config.toml
num_hidden_layers = 15
hidden_size = 256
num_attention_heads = 4
num_key_value_heads = 2
head_dim = 64
intermediate_size = 704
vocab_size = 2048
hidden_act = "swiglu"
norm = "rmsnorm"
norm_place = "pre"
norm_eps = 1e-05
positions = "rope"
rope_theta = 1000000.0
rope_fraction = 1.0
qk_norm = true
attn_scale = 0.125
bias = "none"
tie_word_embeddings = true
parallel_block = false
init = "uniform"
init_std_qkv = 0.0234
init_std_o = 0.0
init_std_up = 0.0234
init_std_down = 0.0
optimizer = "adamw"
learning_rate = 0.00245
lr_mult_up = 0.698
beta1 = 0.9
beta2 = 0.98
lr_head = 0.0138
warmup_steps = 358
schedule = "wsd"
decay_fraction = 0.911
decay_shape = "linear"
final_lr_fraction = 0.0
batch_tokens = 131072
max_seq_len = 1024
doc_mask = false
train_tokens = 644800000
max_steps = 4920
dataset = "wikipedia_en"
Each number is 500 + 50 x the weight over its row's rms, rounded and kept within 0 to 999. Layers, rows and columns count from 0. Numbers have three digits each. The size before them is the row's rms in percent of the matrix's.

# layer 5 MLP down, 256x704, rms 0.068, rows 0-213, columns 640-703
102:560476436488555470530435490462483520505584418572518486489558482463576464578447433497529488525451480398421501569389474615545476461472612510450457552580456505475523512619509570411485569484518559
095:466437499573489483552445513453577516593525522545531618546557540470611463516509451451518425539601508552442517462455443393603464517500486541514512559366493591516466507467537496558339578523489552
098:562510482545560546458491494523487466507498435534515515554478545455473483519468518523521490477542458527437565594489519503467497524512498475448523563450425609497479545468464503465481438471530552
100:399552508372584447526495603456491446546505470576468481489502538459501485482645496585447445466475500510505526557423544505499466497479458460539463518521527593598505408420501487507523594558479580
096:565562488500453420407525533562533423579500437459518503551492457466454589596475378485635409556441446472425476527560448489485536409439486455467536468560566484447528416436418565513501545511521554
096:514480566532486510561489449436441495550546462518380497439510539446462504502414484537564562497503506494548476475492512465532476581483441465472497528546475593497451512443570556538487517542468604
101:537395484508494534559444499497540588490502609470581512522473482545409556557555440491434561431492419447498529411558394496540497474531433448544551505512508509493625559488475461548607532500449510
096:429529447573477514607576481437421480489527508434517495488390569596424411495513499549529463546485416450470460588446445613498505545532563487427572428465465490466474518470468401538547510552434511
102:463570468369481553412476422598417453452572545582428555427518434461474490463414436493456540474425478503457549486591499429571500574602444397515533504576599452462468518481381501485447470541571528
104:583490479494547494491474503486578602532487441557476498477473528493438531515397487463500500526479560561525488430507563488526565554507425429517529467574483462496418435484549575405511514504573591
096:454474545536526472520506545488530522428501539417599474480554458543503438572475490470558518550466414501467601523426432520554586494466495548486543445544540408497554464499638518497497506506450480
094:514515564616543384523542401534486484530453472481486522491520485493527491442475508577468525424518513496460484441510501465362472498462498534456528457535485540515590464499506515527448539527529507
091:488485478540475473435406482542537520533528433474504601475414497508453469499507441482509568418509473484408526430391544506620524489512539490513493526543504500674549501451532467503537533556509537
102:479459611482511508475462418515441530489464537512550481584471567472484498516481541664429514577556608423573481463462598532530531540573476530589443534513507503520536557558404483518521546606420451
102:526561446426581545539563545546432570467556408490417506520580477523529454564562504510503503481513532461495577419483603481518485534550518454431546563473474472481408447473549489556416429375623540
089:433559509489457548436533422489563591490619452555479418488468586555523432477386472449509438472459519505487444527431603483511450511459392499567415488456545510435574533503515507546532540519527518
103:454519496361535423500476453472419507487472451458494543563516461419596519568502507533479558534499565524524538474551486462482570492518470480446441573572457595514456411483560442483505411500404508
101:460532407454453604441484548543542625541576540554502500513564503513486428425505561454462583499451544466507561537584615556547499452456530518541511518505389476486466425413428465528472430549418470
101:438454543580449513469637525460547485428517522525528450501554470568500550462441574527443465536579527385537504497513537565482478508551556508428368371497604434476453443443518363528518569428505542
098:479461501489543538533513418392487481496462464549509498526428524427512511588607519566594587477570520473547449557498523414476433509540581493526528482587522539481506453504399452503483420502454441
096:474436539540429513515458604490472570323459573610449535457472533553536507596509507527521541479490472488472625495499534406508473542471507562427533452458506497597481515543481440511522547511508440
096:489603429480468569479478467550570513520519487521561575519542550479526518523551513532491508485483419477486524483574494612543524526526504444564442528421511514508492444533440524657496518456552465
092:537536570508486510467498551504511433526480549461531461466514554447497548449448429457454492472465456476534392450504489493525507474487504579441475451503419459464566470435445514432451465383433516
096:469465471516514507482580480503507417398530476535557538458464581413552474540454501430528428447528520393431582446532533446531564468388471475564547458477456569415453551440491510460552547314582486
097:401475552453509452524499543545582495555451463531410499504552556518399532502517482482474438522450497442483535555475548485454547496522510545410484471548411552476475384540401457568539508436435509
096:509437560440525533441504456470576489458497488439504456442530446559499503478511457519532435555458473470520526539479461582537617488399541526527581548489432426502514412494539457481539416572453539
092:493490376464466428456506534594509464563484531491549478479433582472418500511525491533504505467499548603387436570382508448476513519492557538518539516475549515504655464464596424414495550494564461
095:435475568396469572534472446430481504529446523540439556519469528511522509520519432524443496551474454505529455481551528449500551424490448532446461536505459645552531497553474431537524497463511455
105:484484487448550435468403495428503425462534541522497605319525453478396561460375478569581538483498445440470417533506507524493462481540463563503419562513425490459400569493515509583405505425537499
097:563450518426538432487516548504498426497466515625485482490463527482431568526435544453480430466471518452444455581477505534481533499582454521480395579501494562438541450466515513452608426448448473
100:487523533540400438559477419437510387478495542468482458546558484452455496537553399538557519408401482486456528602498557470526474558535549527494415451522487494410502501516596635497488531544524496
089:530499516493582527470455550434586463550347537485506485454496431527443523452513521550550523549397486623408467545519553462409461406467468597512496415450458491531491487452463428391478552471412539
093:545508502519574525494468409379513472412579488532474562570595520499431520506418405527580552558499460544580440472604590591594465448481510604433524518612473564477538479521446510514500499471437522
099:447495392501595425482524531623486435517465560471568588458472463492569515545560451497467575423517444439557489518490477524464575517460351485476468531548465542476466387462520475518575478518438491
103:542415408562482483467399491488574509578499452458522498565508479495500590567512527543426503555509522506484418560468524508487544533518522520567506446500503468457454388519503511571428584482485541
098:480469547494614597581491461475448582554596476484504476508576465494487473577499528498505502540542411539476465502516438487465493553584503499459523462516478487455606468571589443421435481498552502
097:461543412519574464544536547499474568476632475443487507527568458537530470537417586456553535533573460470566583587494496566445434523520432527495448451513502501545527505431498488423453521494423594
090:416418522530455387532477558378424496524395498577580472427520497427529483510478473422477511467468464479568479563508635445469489454446524550399480483504543517500432501387387525562556609453452421
094:432477481379468532555522500469572603432500527576495500528484573469445523538527480449578462426497579479482523466421491422500460493526571520494470600543560558535545424517462530450458561490517575
097:581517413455450499501506520526487486505516542551441465469409455550531489460497533546490429602449500457426590485456488510496509386501603536537492525450523436452578504475457437507472454443521484
098:410565504526523540524479454557484485527479453537411458527506555499551498467480518474542503518425444517447412457573440460487489465500486553419501497550506622424459514516525468487479475499504522
094:504555414577471495544548535406489511519533526519461507525530518549458437489481456487442409494489512529541387465460503555542527510519595497583482396445502482499459570542505509470493518538481449
105:520580554503481542421494539404508469464515505501494573566534472485452562540464505473470391504535569456572525499525435483648502363487451478463510571498485538559496614446572561463462450480506548
098:451506530466593511475527533384438595536480509456551537471532534536523464494403625519478457505466567588522605465481442507604538524474388477564622573600545463455431511470541424587439510559524598
098:475495497537575548494627550482509547514527490519452494568534380571482522548451501535542509549567430600497496447446481578461560482525490520484544551475479479516501533491539514529449575419419542
095:534545575464561573537521483468434524436449571520470536485393530500476571436510482427473496450511462448520543521546480446431552472444508507532502454537433467452476521502560495429525500512488529
099:500408529528488525460560508594546339516522406446417529537512401549587462472432613518459448455487509486505506548514531494429504606459513463476471395492577535609495465502517538509493477445500432
103:607494507596464615507600489540507473530500489467515540448441476442556514514558523522520547564571624470502588486478507618576556458477516522477591381419521483419419553469505518459561480523521505
096:476530485513472494508522461462434582513488518474432403571480459494577502484472549491492543398469498545593449530447532552451503480569442531520385512432471492523500450499579497588494471546488504
102:472476505497488445546485566603499528420538599492428510488457533541451407494561433514519506472565583510562581546467534474590405516409455503473519521519496481463571584498495501554517454569572482
101:449404459449491526561608519443442466524464503564494530446402451546499433469409518509585499454523517434511410385514616518550520438493397617519502590550517524412504378468528404529537431430492544
099:551524543439532574486529550499478571513579514491460550382531525495508525563415504613371447474478518501471393442534501456543402472463461477594497519493544451576528577474513485530467542584538541
096:515497473621447556457536502504516474553512506591413432478530524378577463475453510491571517459426613537457481537528554424518474513552472518526479524552459506545514557478555518422519542499526455
100:353434546500498454526495357465448531454529487512468515490541490570484502446447548455480548489605494604552578489474537409546439488481541484543429518552597500570498521516472450481494462521618468
098:536461484445483586569472550420465434595495538584484496378545501524494541563376503429470498568451487362469523497493492471504463464432530459537426515544472407552498350597480426512529422548462431
096:521473523558478453470500562452524452480465490464428441503502485561442501486467561509545408507587535538514487443442476501604585609469532578439491508565469437517514410478536578534474540509363520
098:554556539506521527499645441556478399546482443486405503516546484532504446499540531477528521508525538450554455436502463478550371526654497511502486562493525516518484433452514516550453494520477545
093:492435467422388470436459569508480527512522438429531537470434365423540508529509385512469415590454549497589534415647423486481475544452536417486450463522487530422493425564472477498500410484492496
095:504507486630460510534408467482548481483512574374418450482485435508511516433539514461525442452456488502466482570443503515482460431570491514403516486482492504530500495572560433495568591557376427
094:493618485467485550497545460566505571507503535496494448488584394454509591484418475482536534378530520502545471593594533558477438467568542459564562537496444483505540489539528570486533460508521524
099:517504488555555506412501541560536437556550470517527553458488545504509578562507397466386585486450504476490542560524383461515474525561521497470518445402518507497457397561593528536563481529540572
099:508444540535522571522605518463509496574487581583456528517511435540533523452500448503529399557542442468505537582454443504549489524586413597531422439488482518515516573562490491490465512498427490
100:472495485555535573463477590499443581460543563533544526439464497475579517442501520535528489476505493455428446522505462406530513409512451486522556416489495433472491465434497403536485544622525502
098:432481572470515565554530583494490480574491533552559485455467533523531549504425482407516452460551555495586536563548496447487505628535407606516522425591510541509377485535558461502504532460479536
096:538482454567506509541401537522518498500496553495488448496450467562535486533569464511562544543558454508474470427548473561532508507567448482572475473466481491442587564412454543482487449533564607
099:480435480480560437503578514449520400507450434544465481574550533552541524482484498521498504521525452487573501471455445594470489519538525506431589479472471550535442505443511484610450531487410547
101:570468514514562548523426535526463452441466549458455474471416417552536485590473549520450550530541477485469498477541480502484496489433477431576471454566420505462570486484468466521443540560497599
091:442486448421504491526442586477485531473562493486580548489368484534496438554513553530475472574481502553464457453554486484504545466445457464515543412542530570478519487483547504478490488516520485
092:387559550473563484496532455548522468404510556565495452462554516469571602453460527467520495453503517448474433500465431579463547526486537491427487559491504486570473506525506465519520532392385490
102:558512486441464469607523599489475498521497459548498461540453498499565533536477527526389500499472521528444540493537533549573539490444542504473549537505550451460522495572544520503503461484442526
093:514456472555473476548571504521422457532472385429515461571496568492502496416513530500539537502524520514547505513417545539530487423556525496453480448485430389566596490523503478547497561572561536
101:563527466478519544493474447462442500484500525486500420596460454493526498570514437518524459447457505412566540561549495545540478523470448458574442483566501452566558505523441428649470595474524521
101:471574553394566538466431465455476509530499516539476517522566535419489517477444503514456581474569461551617429430420460475544581522510423560487495565479586498472490497513452475578508484571524632
102:579443433502505518519431555525446433590522527358431541487447502500496572536561564455529452434509528434577448482488470537576534520512505541529442538435475450471451539492561511522503474614362574
095:561508420529553426431414472472473463469399449483459549519483535512448565500482573495455435523442463437518453454530528491580478512506504529437538413624460451500472412493474499529482501575489495
099:510561511520555419570493437470501505490495584458546510583480436471568432551547567475572576566543464515472542532573539342363466566471529519432501571493594482529562551499540434544606434520550535
096:417495587580582503482508530543500520505497475518408457516469554519461518552431509512483479502512476566531542535468499470504413548475540461520518470495362499461581477534537482511427596542443435
097:504502555473490468564595467460534567432497485474512445531446543481548484575528503559491470484469529516477534469431557510474543542502495444380539374473412499630563569493486510459500470482451534
097:498535501568432429438436505537448513493549489425586489503530446508487533560567464558486439532534394415513524424537566506469452544507499520533461517535478540445564415485442500553363457514534626
101:595508459579387527491437513521558522455472492454502508446389514561460520522565512571505384530537491466387498488526548564520498545459538575494491510448481464451516511510514595578442562442526487
091:490432509491487556502524530540512467601542555453472516504478452453540527444531564444451534448516499568393507561601471493505437501518549596516460479489466561521498526540524522579512423509479421
097:527550488381540471544480484523531509573500465437522548560479541477553531566457445448443482440538518538582514490476501596541526445492520502530468578478470499474587556506512502579470563522441515
098:463548559499488526550435470470515498471565540561439563454494443492497395460417523557545573567491510538519470556510532532523591523430412468562485554551483422560465535439537461423445444487420564
103:461598528482507491431586467465517507500556425505442578465490411432470463481518511475501447470610433466419495441514443598461487418478528475526512572398515529549481496442514410483549481606461613
097:597438534469450434411465594508423452499465549431625501485487546584464553475533476412496511526499453510528474605551429514572433404503468496490571443521498545529414464446401570452502474532476555
103:530576524482543473467489451466551539462498512539502540476553491470586450590508482552416407495529549441540497502577528453538458524519480488569510463601507568452510542455489460483441453572522552
095:544471555490613551510510498500544491466444533557527494465627539421569579447513467539507375463466510531520516573504615454523476552511496539519542534530434481534589408510516446531541459542530645
236:540492464446550511564559477483523532581514403523495491373505453542469444510474439358503498439544503498462463502560535467572337447558542480466567507520500564533606458457435543547499433438611534
096:453581448552485474468491438468534465507581465441457541438483485515503535505523519511402549427587483451446546410520420572536447483601487500515439563510540485479527515419488495460481502602630564
096:524574489512541459486463520441509456556462500533533485508460427518541380416458497531570391476509420512582460451473507552485528487534468552504516523515582562531514498423561463478465551517448527
090:525426426566503474539482478548470504580468548466526535492485451519506478529480580505529464474517534494522521424479489472579569609445519551590511519575462407551473482492493450485506434510506421
093:502496460494515459468504456459425526453474489446520480546538444562456501440520530438517415568491503451570567473437552559451494481514488537500484496547538482490501423428535511533491449461409461
095:417585609458532521503466513477437614438551454563523511476484420610481550532511444515406548469530523570471489480463474504486542460561511492501500544538461489510434451510503547538520479545491458
102:484493481541397486478582530410463543547469483492504458494504434524517526528507479551507458507512429566465522415503504478470474476537464614535544538517457481483522546392488439504476459549514408
095:461512382414490495463559542467534492482550547497508494525444484510520378537523549492447595406448492576450568566519506444513521501534484488586510503550584520504493441565541572527497444476560487
098:467501498451514525504541517468542530458540541474447527523532451496495550539503484526501454535548454591509557505498464516557504488374547395444455538509547475468533515385501585477507567513427538
098:560505536488575474579396472517472531467526587452413526519543510468460573493493514507569458505459444569519426432556480507478457396509529472450496448413469523539507514494511488537445621487501506
095:498501473570625509593503479544474488556588510556514413647559490364523497507486515519466593454515516466508475437472434547451432527447589454545410455450456490473561445527551556536532583400459501
094:499521525483576491556497504521430478523434502512555491488453499514457507453568425488455415430497636530510495496531452605478504461490591454540479500532429588472475390439432516517463542588452468
095:509452476478557474557491490412619469558584518543508553451546367483483470534541536504542451501492535502467528523541574428600480528494503526419453570459421540551471476387530446490462500566471503
124:483487489461508632550529448568526499475503546460503502454529412516501487520491464467516519557596466447464473501426575495558543472497507548531525454520531534486571519509530521478450518440458430
099:507464520515439441476552491526477475503497587455494449460430517442577595546574555513523398378572483505478488531432479565423461492516543383438577425499513528509511518608506433641491509482542500
098:484536462491468465427477441531480504486517505501560551513503513364496493530427466527469561482461486571564400494537479507489500478462502464508388466465398498467508586521487599462513513443531499
094:503477434473555585530505505481461511549457513503455550455443485440484637522540589462549486506507618479496522483630461509431575528527475544614508561548526477444575495524570413532565536477494505
102:469439466489460516472473342466501483574454472467482429445522446418544454429524620517531535453521523493486520544670572493422568557583569507533575494522477508536549503523510492456447478499548421
103:433418502500477433512471496440462491548629436509556493483518513547452564451514449594490471523479499482507472516432582563558379523415447548503466499553507514537555484516404557456451467525631469
102:565494557499526416389459535514463522583510501454522462473493442563489583396443496552494392520447564613485492439496497502562521498513485536369587503547457465523501549553495565563504470505500455
101:452582440515512517492511526481452493421538488396553553501493495482463432505428409438620406534410440602552520532522428409418455483534523504548532391465550574550534408473536560615487512463466491
093:494477437458495559432553507571507514516520588459508521559508554521569577391472500443484479485431604469429495490471446510539523546393394508452522515472606478456546396519413656505515498560463497
103:523514489491505568410475498586567563435552584500475440492461461515429474485608546471404446455475566494527397522546552468434492473646450564520402468425507546507497505528426505504438550507502455
098:477475498625480482474495474460524385454431519493468540483498510468606569504513488542539512490520522587417457559543449475472474567392442514577561454481380512560459490413476470457517449485429472
094:522483464480545438522519474535522494517479553475530496381496384513559502444429566574480484508481500446526572489581555489559444491550485473502493507605369422475440484544472535526516469528456494
097:478502538461519623470449466525558568460508456496517543556515418482570526462511529423546492498534475452525478585463531456514577464584402442482477545472482527454511541567461528588471549552527439
096:507540498567462546439523515494483564577480483492541422437451458536475488461409494541483499509515471440490466436513442521482453495539515437581575507480518408469535470539502406450497388510564457
101:484482455503476458482566514533616469515433564523474571563522518444541479536553489451557460452530485513496536455517460537478542486453530502524486502473484514487564449525471484513432531567509527
090:385564467463518462572515598572527527527482495538443454430513484463412426519507573554479483424491467556538528629477548511559500553529527535552440449516457476422501508438557468518495530511506534
096:501520556478557508465439512576488524407491530501451447524506445528461503507501485606530538447469573450455489385471508615568431457393453482569507379511470484482611516425519509442457516478386510
098:517512404480535568512535379557439494460479474464499588542503533489414454553500533450341543537562534483568527399512506409582518567493414447525519458499569590457509507552557505535528555493589477
096:592526558532455503494470420434546430501535513505474520493516496655421503521411547518487485518527443472491523504510439611532513572485612569522548585368563475514449505530503465544498501550525544
109:471487402557479555528448517459503479503499519436520441456373543497559465538493511497397513637560464512565481395594513458581549584516546485473527407503568469468530476476459496545470404481522493
097:435498543479576494521600581467540508467541443603401501535522491575574506513416396480553564496506443491476530549551510522493512586512570510466465542443506497649498496499505474421479531541604431
099:580451483520532415592515515487562486575567506486517454556560384580505510536569461474531528536481470461495525522446511600560415545466471413471436580549435511586549549480468454569508464531471539
108:484521591501561496446494570487575468582547423502461515539441542574531502529576524381492521528425602581552596608505512488510477571543515504539491527613502549480499491501406556523484586495431470
100:398441435504444521536496368529454561582552535588495552526489428505448447492486439520461466491519494433458479457481470533513526502557523525384518457502504568596550603460482561499509455500499499
100:422529462461443477524570581458509480577494538445542463532519492536511409428440520465495538512434558476474523568485443443473436506445571478542507566479480479487451567537584533459620477571436523
097:480597430529470449581663465491458477552404527489505443473598484374398455537501509552466520503525514521550400478406518524456373487421444429523522539423620457398478540478512460528590551450588475
094:569509571459424492501534518598493525512443502484445421549523429500471601423581443516502552536491526427497458417524429504406455460469522549481465562536511515572530596452527582533554537552596498
100:523487424499472411472436447470497494475477542536552520483530509515496453442522494466399485448456487641466445462482497461534441462461508445487545478493564539540450461525395438536401540565544450
100:573425447459455414558501554559461479559544515483437460508501453470467407465470501535577433561532500537422466402489378552403439530486533555513510478487523525430516497418549590446455520429483464
098:497515519586566437561485448477521466478439465589458530536531485513443442591532428563433455566507463526520476550473539564584514474451499427485526553450437532501479563450583491559519493523511387
099:523390551471497445570520474377375518469500552548519489469479560529517566594560454535498559553543411501432489530592469417571359527539413439498456454539484497497515494485483540604553454503527511
104:394491536596554552469423443540474446576497501558450527552461533528520557566613482453488563465453525565507451562505433427473522456579465516532414463488515545531444434413490516547559547554487488
098:499561485384604484418563475378468479479498519535519507486427510443488518504514545553593458495493499439527518461486532541527425484517466488607562507520512497559505588440486524446434459479575500
092:462532544466446563488489542527415531642532510476472507467446627463468507472492497555593468467502587494377544482537478498496490539485425401589441459476592548466414457608447455481485479469533517
098:509570533437446499539508476566499572555485520556466388452496469599535398548527457490448455432486449556466477497540543442463468493517563537470446520493497495409622451521493527409507423507477581
113:553473504525525406438498509500491447539456592534512529466517518399541579514557468563495461514440543486490537504610366492580464448551404496525475481493476507533521513433491472507532556534445546
099:513570498514546495499506595578508468532544458578445416417472534514498503573551512461558500433557461496447486507527426495481508530451521560485482456488497527409439436422498556572551413460493494
096:559515449513449476521503398541480552491606482505533490575522487469422457481479511412407522561491523553467482527515532574583469434453588538431378379528542570508479532473481449586484495378506429
092:502539472451512425496491433504492458449426477539516508444460489441540544512543452491481381517378502489469513504526445455516431544518488512476572522577527660507474508440598567577493386533511450
093:570398520638473453467485500513436450555480523522386478430533455457513500480395509467536464466563575545458453469508521516520549619459547349414546516549464481510478456550562481458505541498546563
098:435434580425443527508497514511603472512464588480444535472530426488481620500533515566471520519481539554476517630580536390426618483505479583427501487544539507423567480586437498500453475484574622
111:530428529446502483443524456466504519379409551441454450498539502430478503456528608522473551468609479551592539486497491526459414550413535484528497420549505494513467600418552537523477463526505509
106:482545618561514454436400540460507492545535494472472564479476563524446544523395463426444431450517471515540483554502486566488506489495409444588480556516514474557444513601464530450511505476433430
099:553475420442347480455500501548548489518474436558543494416535463565482550499466526503481542498510388558443420533574575471595387570491430488522520621460438652546491479519473489500491451591526570
093:441510426492533492498533523435552467490561468416547490557485530353454535515468468536425443491574486453500406433498522524500539413563514551570485510557510522384504558506512403581427548491551418
095:501553519514583526591491515549501452478479444523508492487526539506564472483513506520561439452574369568534515589466580461488423510547498509534501485579461422597436531529574479507485486488588560
105:381408474548483554476541492495486547436522503522502434475508526569544554466468466514553530541488526498475520493509512482507548520492471444548465512518507458439525483528432471543461536551524513
098:484453456564481509498461479386565467526494494553526410429537586408549579466481537459508574476489494499466449466507504501468493549457663561459554414518460518530511522501472508487405508486547566
089:553375514519484527539468535532545520541512507478464464514432469546573533460492573563564459536515541498432500481526461497524556525527345469481493519523551413473461545477505545503419501532499495
102:605533553477549422429475505534475448520398518485348547579528508428501488512493408540456475543478475532526478408553465497492437492518485537486477513543544596499541497388484517548520468519543467
097:482521441443592468505581502564481548488434498490436435482533482511495482527482516429528554528541482544515462496526581503538506439437391405484534476504577472533436470473467455427499439546488615
094:459478449503454482509513597475514466503477571535440529557521549526495463520569501588426527527490568499558572491398515482483480519527388418501456511562555493565543451449506594562484478490506431
094:549486488517480475494489521494520481527529474489426510549523456525496416397437464463489513559485530482494487509530542529517513494537546495530503487451500549498463487446479597501479503494487379
103:494634477488506454516552493466512543501593489484528447559434492534503431485495564489546516446476568444474418466458481455433524434537435545449551485448470448470473502520496535528469517514514445
098:397442520561493572525556530546472545459542530425436497436432510497424542382527539520542515513521462577535570443549495460499459548580503537516562395505490401576516479541531558412421424558447393
104:501439441607485578497458570523428554533451578539525424572515541386584499564486462435533534464513566480500555435476500545478509469418485426458432447476533510495538494513429491513476472486434589
105:464530489525578526544439573551512533512526503452510519435489583495447540478540475530495513442547576525558519523485408439577552533530485511485467527537540493569451494565493410585505573507466451
101:489572457530496499566381581489499589510536538491512478529491515459548470502438475485521642451510488570504459489517538480489508383473511598464524479594503484526430420562373497493419457485536391
101:481624478459478504488493533526474406526504431490427459521502560551466491481511543463493586427562549534525524443368517508528468472505418561498554471465493512449504498425550445447520534492487488
091:517518476558425482582474543444533453552538541598495577486369528520566490550435550458532397454533558454440561539579489567584456467542543530398482531491452500493522427529470491453586614413495509
105:463427516473475462566514470562483480475531498391429452549483517509549511477498502455489543548553436522446505539458407555543558473543405462514510441365465494537530501531512413541579509517566384
093:470539523503557498446435495523442483505511647442535498549400512501638418504516543482513533603560469601635490520514529471404436544523485470550482470526601551490490555500503587515558487574491460
099:490468467482509372535501471562473440509479501451501540490489442475528547451567528508566544430517439533420447469538490513574451529535508587483449446448554427516512545485574486542511514436438436
096:493423487451474496587467455449519547511471513572510549484495531475475500471570515533526568552497486431517508485488447486509484603560574440529484559428499447494506472503579627439452582497515517
101:509393483653488426584483472587526471567450542555479469469492605539514602491518558412539564456530432587483587552424531530544486549523475473434455441467613453525476489431534573486488432596447551
099:533398504537578548503585526555520433426554537578464494497492431554505670512507536508477506651523487505493540539585528509450530460523464520462565474513503529502439570410572606485472537438484578
099:507428442453507627521550498480496499574480483460481531561498519557539460542592590462456478504481446508386598538521475502527458436527530463439428518483383487550423552487619511481502470509538448
094:442493494476511474544554496462448522523515521556492633505489471589529514503525515524507495506523477519505510515625455488481483545560555553507472527371539492472516455500476505544561514503504471
098:506457462526568499461423541510442553427438469531545435452524426541503392411561527508436553547467467469485504489487472540487598541536485602515485463479534438520501490426422541570497449451497404
098:540493481521494521580564507468454457581507428565392542547536379506511535529491445497546401542477530501533458556565527517543472506518497517592387562486443506455587485445515471520460491469554592
098:484482631531421552487489497561496554525468523534536585427488530451515517464430385441478546428497470531498407494441502533518509416438511436488524502576505482509601489539462542505571529558550511
103:483486560492486515402472458438448475507432485425386496455487538422472495477445482477377515491424528564502539425480441436564498546457499503569528466481560475549494516506477456468559499502542459
101:602531556574564414497593379420598540549527518471535405543502509481501546466489475558444549502583466568452530505500468541565618595546522547539554432514553464525470516553624498500586441474484539
090:517539477454497406445492418493514430481422509595486452520492417599481502528501436500445495494515510578494496541488442521483469430491491460448498419518548509507535506577507467536399402565545548
100:455426504457528534508640529563543473529537446525477434515531437532533522527556434488485454467460587465537544617530542452522448510523461457574532507476443565492517401565424489473521411489575590
101:537560456466569498533527554539532424548488555555489518483433581510410500460592521502444433479564501447441443532455520543565545509523519552501568576453457461462491520511388394519477505577510511
105:597448482512440513495430510542470500424519548493502518546392519473563482515497491492548520542518507543438457466536460518548598417615460552530541518388426618521476454455589525425540528413435508
107:522582468499506489493531514514542487567501512505455420487533509535533472537533521529487511543515615462450535512516503466513517506515493512366410440463504569497562515469471538446488538469514473
096:462470536608473588594498510472527497575501454434514571524437547501486496424467496442575475526563520545483484529430465548479458397471524420521529597493467434498541431439591554437514457495601555
098:512470487496552499437409486468562617530582519525485442509595426416483441542438392445632547536467468595488470554517467453492454483434453394497464482567509498419537486523525506430487366487540520
100:507508602633554513559546496508388477446474449451494469487540464557567536506448456467532523399505532558536482431541593482457488447552525398536512489493487523525525465552519549484519428522512524
095:527517424461496490539515483518531555526513494515527492393442473428499522514427497484554672583582437555491424536450487446576462541542515569486467569519564519464514501441513419558460500592558494
094:441497483457507465460501556508394447444415449567498512550495488467439409549463450530471557516492543506404483499564563484496447441384564442538532502620569465419513532538476522432594505434477505
096:583511507546452519530453582522573568417589544494522533488585511500552429432583521495475470504564585435561489432560564545445504522465512630509517515531489495469438444469588497515536505501481525
104:458532552565595500601595455550483512495442522523556578483503537532397507371566555594591495425500591418487456540516554482518492435500448498523436465444502437357505483431548451519450513533530427
099:485477451505440535491549475469476577491467566502524527521500522485521563478480493422472461523450418460492493461553548426622527443504515587428454534514440607505510428484429510490387434422472449
102:446505432430457394502448524560493517466577402545496477561581409546463550585516422463589523479474519472535530547475464447522485522442472511503487555566602533514472431565465541526497506470515576
099:439478515519512568500492514529469534463501515465403579460520602499486505477559510539516534474539541456473567405471454576551497455488491474508483544522539463523451516514426576467449514522552495
096:408500461459508551525468547463523465525512615584417462500424434467481469495467486504512429518425603459477503487447550512503557429435518473424538457463444481583512491576473543519492429530485468
097:466513443476513580461504394449532494507593467460514488383537470553596431559462510478477474515514587596457446542542548444573487433459496453615534512425401450436495497423481458417483456422455443
100:576454584529584540611452535436501517464488514570427457474379510465453491500456454441518527515516480506539452530506390448536590510438535449628539501586468619416523497541556490444405445371433493
099:529467540477472520601597525489530425505526466471366613488542515533516533498496454425444518510511521559513488535497462493485487489467429543370557588511528528472467538455456538446466482646550503
114:451474480524427571636476504438491467476475348476464455422501568553413486605509480488488521473377474568470584586460648469567425510512502577588529483506539514533376533478490466513598529503523519
090:416505502524504450476464435515468542439506497546532522488568524534413468500544472581534531468534478547531561492551496439514505527525421529487621443474512541586560382543401478526478562645570481
098:486506488440514544601481514525500448485570498523461493572541414555529504402498558496502527490539456434461489508453470534461429451492460471583528490543427526483514593482447465576501496539459488
092:581504423481495548406443535491499479492538453435534491578473573519499527522496499467535472597607517498571454621550462550477516561527498517563518529430531527584498608425531495502463555495399489
102:519561507451591545517546558431493513574562461416437453508601470498502529540452423474528492415549482550487514544519465588434456521443481449484535557476494552422462463494422478428521508593446471
100:491496481467504519468476498463529532424428525472451477564559455484555439478483429514512466453509516439543553479482586504459538431584463424571422533529482535553494514636510413553464552400573456
102:512461432481548564408523515561534465560565513468562529502507452541579532537503576484511584460551546470541492578545551568475617530462433507500439567468490483571508557506532472555428476488538548
097:521491448445481570458388531584472415547501488398557571438511510519503575444457508506567476535495483476493404543429611494469501356543500461522600445433498487523422545422479390503510507510507502
095:470518417518514462452549496590432389493543481453522440498510505593463474493530413498531503493465449446526481481485555412509539477546492477557535501508473553543426512438540440496544491479461516
102:587522563524479540487432538455488503430366420556381544526495487477530508528453455553547483471584493492614562490511555436543474580436452552548523398539468412535473556490455528536449566525442517
161:436466512536617465445484561517431552491530590556508538522585408465490551398508474560508466571526606426526512511521487517486542425473500546542412507497414453445560567527578403555459522506515493
100:517454553501360574536474488478559467598516429456483443484458547539500533523410372497578473426508488483501603473467505444424542497511503474341452468428540440483550480463538435525513552467490556
096:617587467481431558535491513552573469486466493477471515514519499488518520544507545457505572395580521554530433496477448499399553423562472468406470423424421506519486563446503567546583429482456543
105:435435481488484576470568445434544520526547462470438540540513460526421565484516450542567587519565448553549610526521554485508627496481570463488461495431490511519504474381514364533545410570485521
106:511555484522499533551451591483552600557472460539496530509425482503515494523503498444494468535615462525439499532513538528515492529552492486488518545574412484410522540559489460532612458455491456
127:529488524506459512481498501469448504571509509568399504533449550493431482421574579484523556589539440505460535583487514438464527547454462411546433494517469456505446547543538550486451399496555502
097:437467568441492519503540469520476473526482464514448517430469518513534434462527456460608459471547575463349449473577540428482539516550530449478471514512592418510577526492525489557501474528549512
097:433475526471468518455554568438453526524473445560462571542521514510556495574466497445512554426493482560472526621563558491474464516477466464474478546487542542542524519493369509552430591624522470
098:498526509518551470506442540468582477557441510548438551430485466464483593510505535514505523478522523434466424505579495463516525481523487483498556439455388496552498476574535470431500488482449465
095:508482436470534445557482432494493443577428499525513495480485447449448582491559479449497470441481453449544520528473404562537537525448443540486440546470538523512458451538467555559515450563407537
095:557485524485480586505457466478565512522458536408469559499529468533440441464457469578476462601469550538463479485501560584406469531590533523528507516543431559535464462448455455499523487502525508
108:554477525494639480484565505597492521521573376565462555516540453625595493510548445454494477488480556566418558521562452480444454471543483608529492509550417557556446473529500493445571440441451579